Each number is 200 + 20 x the weight over its row's rms, rounded and kept within 0 to 999. Layers, rows and columns count from 0. The size before them is the row's rms in percent of the matrix's.

# layer 7 attention key, 64x64, rms 0.0672, rows 0-63, columns 0-63
087,235,163,181,188,216,222,187,197,184,204,186,229,244,234,191,173,194,180,193,220,199,227,201,200,190,216,203,217,191,207,180,203,193,227,205,196,203,225,194,209,189,181,226,161,221,220,181,189,165,201,177,225,220,225,171,216,214,216,194,227,211,190,227,164
080,221,222,229,218,193,201,218,188,218,238,181,182,196,219,200,241,216,179,188,181,203,204,186,227,201,207,181,193,154,161,214,184,234,182,193,175,195,204,172,208,169,200,223,232,197,194,191,193,207,170,209,211,204,216,142,196,206,214,206,199,225,200,212,219
074,203,212,225,183,211,167,197,198,225,210,198,215,197,218,220,180,179,221,213,184,211,190,217,220,225,162,205,167,230,169,214,204,218,199,218,150,202,196,197,220,222,199,204,190,194,172,213,219,217,199,171,198,193,221,193,200,218,242,187,217,187,193,220,140
087,212,150,192,159,179,198,194,184,223,214,218,178,211,176,183,199,169,198,180,205,213,204,184,218,197,214,172,190,213,183,195,187,232,199,229,221,234,198,228,206,217,231,158,197,175,194,202,198,208,213,215,168,203,211,186,215,214,224,174,180,225,238,190,188
069,199,222,213,221,150,218,201,219,187,195,185,198,229,187,207,205,249,186,216,198,194,224,226,176,194,173,197,207,181,189,221,191,198,174,220,192,187,195,206,192,193,206,214,211,210,174,149,173,204,229,171,239,190,211,171,213,190,172,173,172,200,211,219,195
089,203,207,182,203,192,181,203,196,213,232,194,202,178,185,181,227,237,209,208,207,175,219,185,193,203,202,185,222,220,197,191,227,212,189,159,197,179,216,197,163,185,196,212,256,201,205,206,213,200,181,208,175,195,218,177,204,254,227,192,184,177,241,189,171
079,219,192,183,208,214,225,176,223,218,235,210,205,226,214,195,178,147,221,189,204,210,190,196,223,204,183,229,186,198,237,198,176,203,229,173,198,154,215,175,228,178,176,232,180,185,208,185,232,200,182,209,213,191,188,193,201,182,189,221,205,212,167,207,190
075,221,208,183,202,199,216,189,189,162,180,237,221,205,186,215,182,174,218,221,165,221,203,241,221,220,203,221,184,186,226,175,192,218,176,181,185,195,197,193,193,208,196,160,192,200,189,243,171,186,209,203,203,179,214,187,205,207,254,199,167,195,182,193,184
084,196,225,218,214,159,180,247,155,209,195,187,190,196,190,233,208,202,197,215,201,208,183,195,224,206,207,195,213,200,220,207,195,193,201,221,170,200,175,171,223,201,218,160,213,182,170,174,220,226,238,201,169,190,194,232,203,224,204,167,214,220,210,196,216
084,196,194,213,217,192,208,194,208,174,204,176,223,193,198,231,197,225,229,198,200,200,147,209,195,195,196,198,225,205,174,193,229,196,183,169,230,212,229,183,190,219,239,192,223,167,191,197,253,239,169,192,216,178,184,178,208,207,206,228,194,190,186,205,209
089,228,175,186,215,202,186,218,193,221,178,199,179,183,184,231,206,198,200,193,164,225,175,207,192,212,183,190,200,198,193,206,210,228,176,223,225,218,228,201,244,203,188,136,186,192,198,194,227,217,226,188,188,194,217,189,211,238,195,221,192,183,235,210,175
066,210,202,191,205,211,185,214,191,196,210,193,184,242,244,224,206,205,184,153,173,198,194,172,202,202,187,203,209,210,218,206,220,196,241,164,227,229,196,229,234,188,185,179,181,214,174,218,187,202,204,165,209,200,210,207,210,200,175,188,181,157,172,221,206
080,188,196,177,188,239,234,190,209,208,161,192,193,211,199,195,232,196,199,230,222,229,225,181,198,198,199,180,186,199,187,182,170,238,191,169,173,188,204,195,153,210,208,206,237,200,223,199,146,216,193,178,176,193,195,199,195,213,220,202,214,175,200,207,217
073,198,225,208,189,207,210,196,192,206,224,212,180,187,230,209,190,215,202,208,204,219,209,221,192,185,206,206,211,192,210,216,202,215,177,179,205,173,221,173,173,191,199,178,182,210,199,225,189,198,174,171,188,208,186,212,180,238,211,155,127,211,224,239,228
075,166,229,236,185,200,205,242,217,167,241,184,195,186,241,187,188,178,206,211,173,191,225,205,203,181,195,222,201,221,224,185,175,198,216,202,213,205,219,180,175,180,186,211,185,204,195,190,169,219,170,189,210,228,185,202,218,188,207,245,204,180,214,201,180
075,217,207,180,186,199,186,210,212,178,193,140,188,224,215,216,211,200,192,207,195,208,211,189,191,186,233,218,195,201,219,183,210,179,217,218,159,189,213,201,199,168,205,207,183,225,194,221,182,181,177,216,215,166,223,145,200,177,184,174,195,216,230,207,236
084,185,235,158,217,217,237,184,201,194,193,203,221,207,155,177,226,191,195,209,198,181,215,235,213,157,222,238,202,184,195,243,178,224,194,196,193,214,196,198,221,205,207,224,206,186,204,201,190,234,197,241,198,198,223,205,199,200,176,211,172,205,189,214,179
084,193,208,175,209,232,206,219,198,207,201,190,195,206,179,213,219,210,231,203,212,191,199,194,189,176,174,163,222,221,226,197,163,183,190,206,158,196,235,189,210,217,217,156,200,170,167,224,222,180,188,218,200,208,186,218,208,185,210,212,176,213,213,204,146
078,204,212,185,208,201,201,215,203,226,217,167,207,224,181,220,159,167,210,210,219,213,197,223,222,213,179,156,214,176,202,229,192,166,204,257,219,196,217,210,193,204,162,196,199,213,226,219,188,187,201,202,197,166,219,175,200,179,183,206,209,208,215,200,237
079,204,198,201,206,202,212,177,185,209,222,197,196,181,180,147,195,218,224,173,208,190,219,183,222,187,190,193,196,188,195,207,189,198,174,175,191,201,228,244,180,204,195,240,197,183,245,224,152,208,186,189,176,193,217,216,177,209,170,217,198,237,183,179,187
083,230,210,200,157,228,211,210,184,216,196,205,223,191,181,177,225,209,210,133,185,210,208,225,211,206,199,215,188,178,238,186,197,194,221,214,178,173,224,208,185,179,159,204,228,217,196,169,203,207,167,206,176,197,203,202,209,196,192,212,171,212,193,223,189
076,223,196,221,216,195,190,203,190,203,188,190,212,186,207,212,199,185,206,192,179,206,236,185,173,219,193,211,178,223,208,238,152,175,216,172,175,223,223,234,197,223,173,204,224,207,168,189,203,214,190,216,218,204,189,192,214,237,218,191,210,180,162,156,221
078,186,208,212,213,199,188,203,229,251,179,175,214,204,197,172,225,204,186,208,178,216,184,226,206,232,192,176,207,226,229,193,163,212,222,205,190,200,205,162,192,206,185,203,169,195,218,199,171,206,209,257,177,190,191,186,185,212,177,216,183,191,171,187,178
080,197,183,196,182,228,191,205,212,160,190,241,170,196,165,188,199,188,206,193,198,218,191,189,173,225,205,208,233,223,224,187,174,188,215,227,218,206,191,207,217,171,185,232,194,173,162,225,200,217,222,166,229,197,163,196,196,198,220,189,214,214,224,178,209
079,185,210,178,205,189,217,191,166,218,161,207,226,175,207,209,202,179,206,212,208,204,260,189,202,206,226,214,182,194,184,197,212,212,183,178,196,206,220,180,175,215,213,210,211,212,167,187,176,251,205,234,203,193,208,201,225,209,206,172,202,205,255,182,197
073,205,196,192,235,241,224,205,184,198,224,221,206,208,198,165,224,185,212,200,223,206,194,242,183,153,200,189,195,206,196,178,195,218,160,203,204,217,168,207,171,208,194,202,166,183,204,186,219,200,247,199,197,184,193,240,203,192,185,190,219,185,236,197,217
086,184,209,207,179,231,216,220,164,169,244,204,204,192,229,211,169,185,182,192,194,203,239,200,217,235,172,178,195,211,215,182,195,196,227,221,188,196,194,185,217,180,185,217,209,176,206,204,172,187,207,196,205,216,161,191,229,180,201,210,200,204,160,242,195
078,196,208,211,223,193,167,169,193,167,212,161,179,201,173,181,221,229,191,188,212,222,206,205,232,174,197,245,177,180,225,208,202,188,232,199,194,211,192,211,171,184,196,199,205,204,210,174,222,172,239,174,227,223,186,213,206,198,203,201,222,195,202,179,163
083,241,190,177,198,197,206,169,189,201,206,212,203,221,243,196,190,211,196,202,183,186,227,160,210,203,220,204,212,238,186,192,178,213,219,184,194,188,210,184,175,199,191,237,182,204,231,189,147,211,178,201,235,196,181,161,204,190,236,210,217,217,207,183,204
081,188,187,240,231,231,195,245,193,206,197,194,196,173,204,195,164,182,207,229,192,201,194,202,186,192,204,226,225,200,180,204,180,176,213,191,178,188,206,191,217,227,166,165,208,203,156,214,237,203,183,210,232,207,224,229,223,207,202,203,213,197,174,217,224
079,186,187,202,204,186,201,195,206,218,164,239,204,207,209,220,241,211,224,208,200,194,208,210,204,193,206,226,203,177,178,214,240,170,165,200,225,208,231,197,179,199,184,223,183,162,187,183,226,217,215,199,157,201,221,229,177,170,176,218,218,228,198,195,201
078,208,199,211,196,222,215,206,200,202,165,189,160,199,184,183,196,177,193,234,215,168,211,197,201,198,197,199,209,235,221,196,251,154,222,190,217,214,183,197,222,218,175,155,179,213,229,204,212,173,193,198,199,218,191,193,205,174,191,159,202,194,187,214,233
122,176,184,191,186,219,182,207,215,186,200,213,170,206,211,211,175,169,198,229,213,187,217,208,202,215,235,205,190,219,196,202,197,198,196,177,160,181,199,243,203,194,183,237,197,205,184,144,195,187,236,227,232,223,230,201,213,177,187,225,224,188,198,188,186
121,221,227,200,181,232,215,166,195,128,205,178,191,172,182,214,201,198,218,199,193,174,226,186,191,216,172,197,224,210,190,197,201,196,205,201,203,209,211,234,224,211,200,146,211,166,199,218,200,214,208,194,238,189,183,189,212,231,222,189,197,211,201,200,199
136,165,191,218,250,183,186,147,227,183,197,177,213,181,193,187,194,228,200,224,205,205,188,220,212,202,204,210,226,200,200,224,185,203,172,204,194,203,210,206,181,192,207,194,164,206,193,216,244,173,205,222,222,215,201,234,214,170,185,209,233,203,178,219,175
116,174,193,164,196,261,223,191,176,216,179,224,161,230,198,229,170,198,183,207,218,231,207,199,195,190,206,221,199,177,174,199,189,201,188,201,249,168,209,220,185,189,196,193,189,212,185,191,206,209,194,176,188,218,216,196,233,181,189,220,193,177,204,182,218
111,236,202,168,182,192,199,215,183,215,191,198,185,214,184,225,170,192,224,244,211,217,224,210,215,213,200,193,214,171,212,188,205,184,179,231,204,183,199,239,190,243,177,193,185,216,209,183,195,174,210,202,237,196,227,168,173,219,204,197,174,217,163,194,195
121,198,204,190,218,170,199,220,221,216,173,205,178,197,210,157,192,201,224,218,172,212,209,182,230,187,201,218,188,209,247,232,163,196,183,190,165,204,228,206,187,231,212,216,194,203,181,228,198,172,200,210,200,202,163,168,178,203,216,180,201,224,215,172,215
126,210,172,243,221,182,188,214,179,223,213,183,228,224,202,186,174,249,214,210,221,203,219,213,201,202,179,213,203,167,189,212,217,185,182,165,213,170,200,217,209,157,179,204,171,203,206,205,204,189,201,205,195,206,187,191,199,242,194,197,171,222,172,163,192
124,173,226,205,182,197,214,219,209,225,213,199,178,196,207,173,185,189,179,204,180,180,211,238,203,222,174,242,207,200,202,217,189,218,163,217,201,195,175,170,182,231,202,180,179,182,213,191,191,214,200,179,248,190,236,198,188,221,205,243,176,202,181,214,183
114,235,216,205,199,190,166,204,213,208,165,163,219,193,163,210,202,205,204,187,213,222,190,228,147,193,193,198,221,216,214,178,204,197,204,195,212,215,162,181,188,178,202,192,204,217,226,200,207,229,213,164,174,218,217,211,162,211,204,177,221,197,188,233,174
116,178,200,212,194,179,194,246,226,186,183,158,210,183,181,190,204,193,238,244,212,221,201,207,187,209,210,174,211,167,142,176,203,208,209,197,190,199,194,193,214,203,242,194,210,195,176,194,214,192,212,214,191,199,227,171,195,186,212,206,187,190,210,188,156
084,194,207,192,190,196,188,190,200,178,194,194,219,195,213,187,191,214,186,177,194,204,289,181,212,201,192,182,220,214,178,209,221,221,218,171,185,220,194,179,208,185,195,167,181,202,194,185,218,214,183,218,227,226,219,195,205,189,242,189,202,216,183,210,156
121,203,219,184,221,220,182,180,194,193,226,184,195,176,255,180,200,191,191,175,178,190,177,201,203,203,166,207,195,212,241,235,198,195,204,195,164,191,199,198,202,156,167,169,195,229,203,216,177,217,225,205,211,164,229,193,218,211,176,183,192,186,213,189,194
117,212,211,185,180,160,192,187,204,208,187,196,201,193,239,229,183,196,187,221,184,228,194,187,213,177,184,181,184,235,184,229,200,213,205,221,198,199,218,188,211,246,227,197,186,224,207,161,195,225,246,180,204,219,192,186,195,197,203,188,239,221,223,204,167
122,219,190,212,212,193,220,200,185,177,175,197,203,209,217,218,216,228,212,198,162,235,162,225,160,218,222,210,199,196,214,181,165,189,209,174,209,163,224,185,198,204,200,197,188,238,180,205,163,208,250,174,218,197,202,196,200,195,200,191,200,182,178,174,219
127,190,216,202,230,210,215,183,202,209,204,172,186,205,221,211,216,224,160,206,196,203,210,158,221,194,233,215,211,199,211,191,188,232,238,175,192,204,198,203,220,192,196,167,179,202,192,162,169,180,208,189,171,194,224,188,205,213,173,218,152,215,239,185,190
088,214,187,225,187,189,225,213,179,160,188,225,203,184,200,203,214,214,198,202,199,193,209,228,173,196,209,240,169,195,195,193,209,221,231,222,191,222,220,220,217,174,228,214,199,219,187,213,169,176,185,208,228,189,208,184,215,211,232,169,200,210,151,205,242
123,203,175,176,177,190,180,174,189,191,241,185,213,224,192,177,172,183,223,224,196,227,174,215,216,190,190,223,221,214,174,188,236,163,211,202,189,196,214,188,203,207,196,160,186,210,229,174,219,219,186,195,190,200,199,233,229,196,183,184,199,211,244,178,208
116,215,204,196,164,162,199,234,189,200,220,226,216,173,218,190,191,169,184,190,180,184,176,199,208,190,220,195,196,168,238,255,200,241,194,215,205,221,191,201,209,182,208,189,208,194,190,166,213,213,204,180,216,194,180,198,192,210,218,191,218,157,223,172,182
102,201,213,170,204,204,205,216,218,192,197,194,250,165,210,190,197,185,207,202,203,199,212,193,219,186,183,212,211,165,175,223,187,217,205,158,201,199,174,229,196,210,161,229,175,210,213,240,190,207,182,229,232,209,195,170,193,158,194,223,207,197,228,215,219
117,215,181,189,181,219,186,176,194,217,189,222,204,168,193,225,183,215,167,215,203,219,221,194,161,200,173,249,216,193,193,236,190,211,222,206,231,197,200,192,181,250,180,216,178,180,185,217,174,211,170,184,213,201,206,223,212,192,185,191,197,224,214,186,169
110,190,201,182,171,206,201,207,184,193,202,202,202,219,223,174,197,172,215,188,187,189,211,216,191,219,237,186,249,203,224,184,178,152,196,206,204,207,189,196,182,157,214,194,178,195,161,194,214,199,210,184,193,247,228,219,194,243,222,236,182,197,202,198,203
131,166,203,228,170,211,184,219,184,214,224,208,188,170,207,173,196,209,206,220,206,216,194,223,178,205,199,182,206,219,225,235,183,177,217,198,222,156,187,244,194,193,226,194,194,219,179,222,172,184,203,198,163,209,192,233,178,176,194,164,200,226,185,199,205
121,216,207,226,159,185,189,201,215,173,214,174,194,195,199,201,175,204,195,182,197,213,206,181,219,185,189,223,224,147,195,214,208,223,218,250,184,190,186,206,227,207,211,221,193,205,209,199,170,188,203,211,211,200,237,226,194,186,194,162,179,220,147,197,209
121,169,197,207,184,190,187,206,221,195,204,185,222,187,193,229,192,197,181,203,218,225,193,189,208,194,170,151,241,201,219,180,220,181,189,210,223,200,217,213,205,194,224,153,189,199,191,200,183,190,186,230,222,180,194,202,227,211,210,235,163,204,198,142,210
108,213,191,205,174,220,233,221,180,236,216,178,194,173,252,229,208,214,223,210,193,191,196,185,232,216,215,200,197,151,155,211,202,189,198,174,179,183,203,161,188,214,189,194,195,215,208,210,203,194,177,240,191,214,212,200,174,180,215,201,225,196,204,202,190
098,218,208,216,209,212,205,203,202,183,169,192,162,180,205,200,195,190,235,195,219,214,233,179,208,220,195,220,194,190,231,225,210,215,207,186,189,191,209,173,204,204,173,149,207,182,186,213,219,211,209,189,139,230,211,231,193,212,201,159,226,190,197,211,177
107,159,216,215,238,196,240,202,195,192,211,186,190,228,165,153,187,200,168,213,195,223,214,210,198,165,195,252,185,211,203,189,198,205,182,223,223,219,169,171,210,194,235,203,187,189,203,180,186,186,194,206,232,215,198,195,223,202,213,192,178,197,218,206,202
123,219,188,174,235,172,188,205,195,181,206,193,165,204,160,192,228,168,190,184,197,212,201,192,212,198,145,207,235,169,210,228,184,185,201,203,204,192,213,245,216,198,179,222,198,177,181,215,210,192,219,195,189,199,217,185,186,211,183,207,215,222,230,216,236
105,199,181,234,191,190,190,223,218,189,221,200,222,193,180,225,220,169,185,185,200,211,190,191,180,165,190,236,179,208,196,203,195,174,260,213,180,189,198,189,192,219,218,217,196,204,186,200,170,208,213,236,167,227,214,205,204,169,169,193,197,221,228,166,210
117,206,181,224,211,181,128,232,185,195,195,208,202,214,206,211,209,177,185,185,197,191,181,187,159,198,231,208,230,175,185,204,191,220,201,212,187,217,218,223,200,185,184,190,196,185,170,190,235,215,166,189,196,198,198,235,200,235,207,207,165,185,218,183,187
119,200,230,164,198,180,178,204,209,198,143,215,209,182,169,173,187,231,172,237,225,207,242,196,179,200,202,158,200,222,227,203,216,199,197,169,215,187,196,191,205,204,196,203,180,216,182,216,162,192,213,217,183,194,209,208,214,201,193,229,194,214,227,197,190
135,193,207,169,215,194,232,169,214,194,193,237,242,161,205,210,196,215,212,202,181,185,180,194,218,197,197,212,226,163,245,166,194,180,197,211,201,195,218,174,215,202,207,195,200,170,203,167,197,189,209,170,200,233,218,209,181,166,175,203,214,210,213,208,228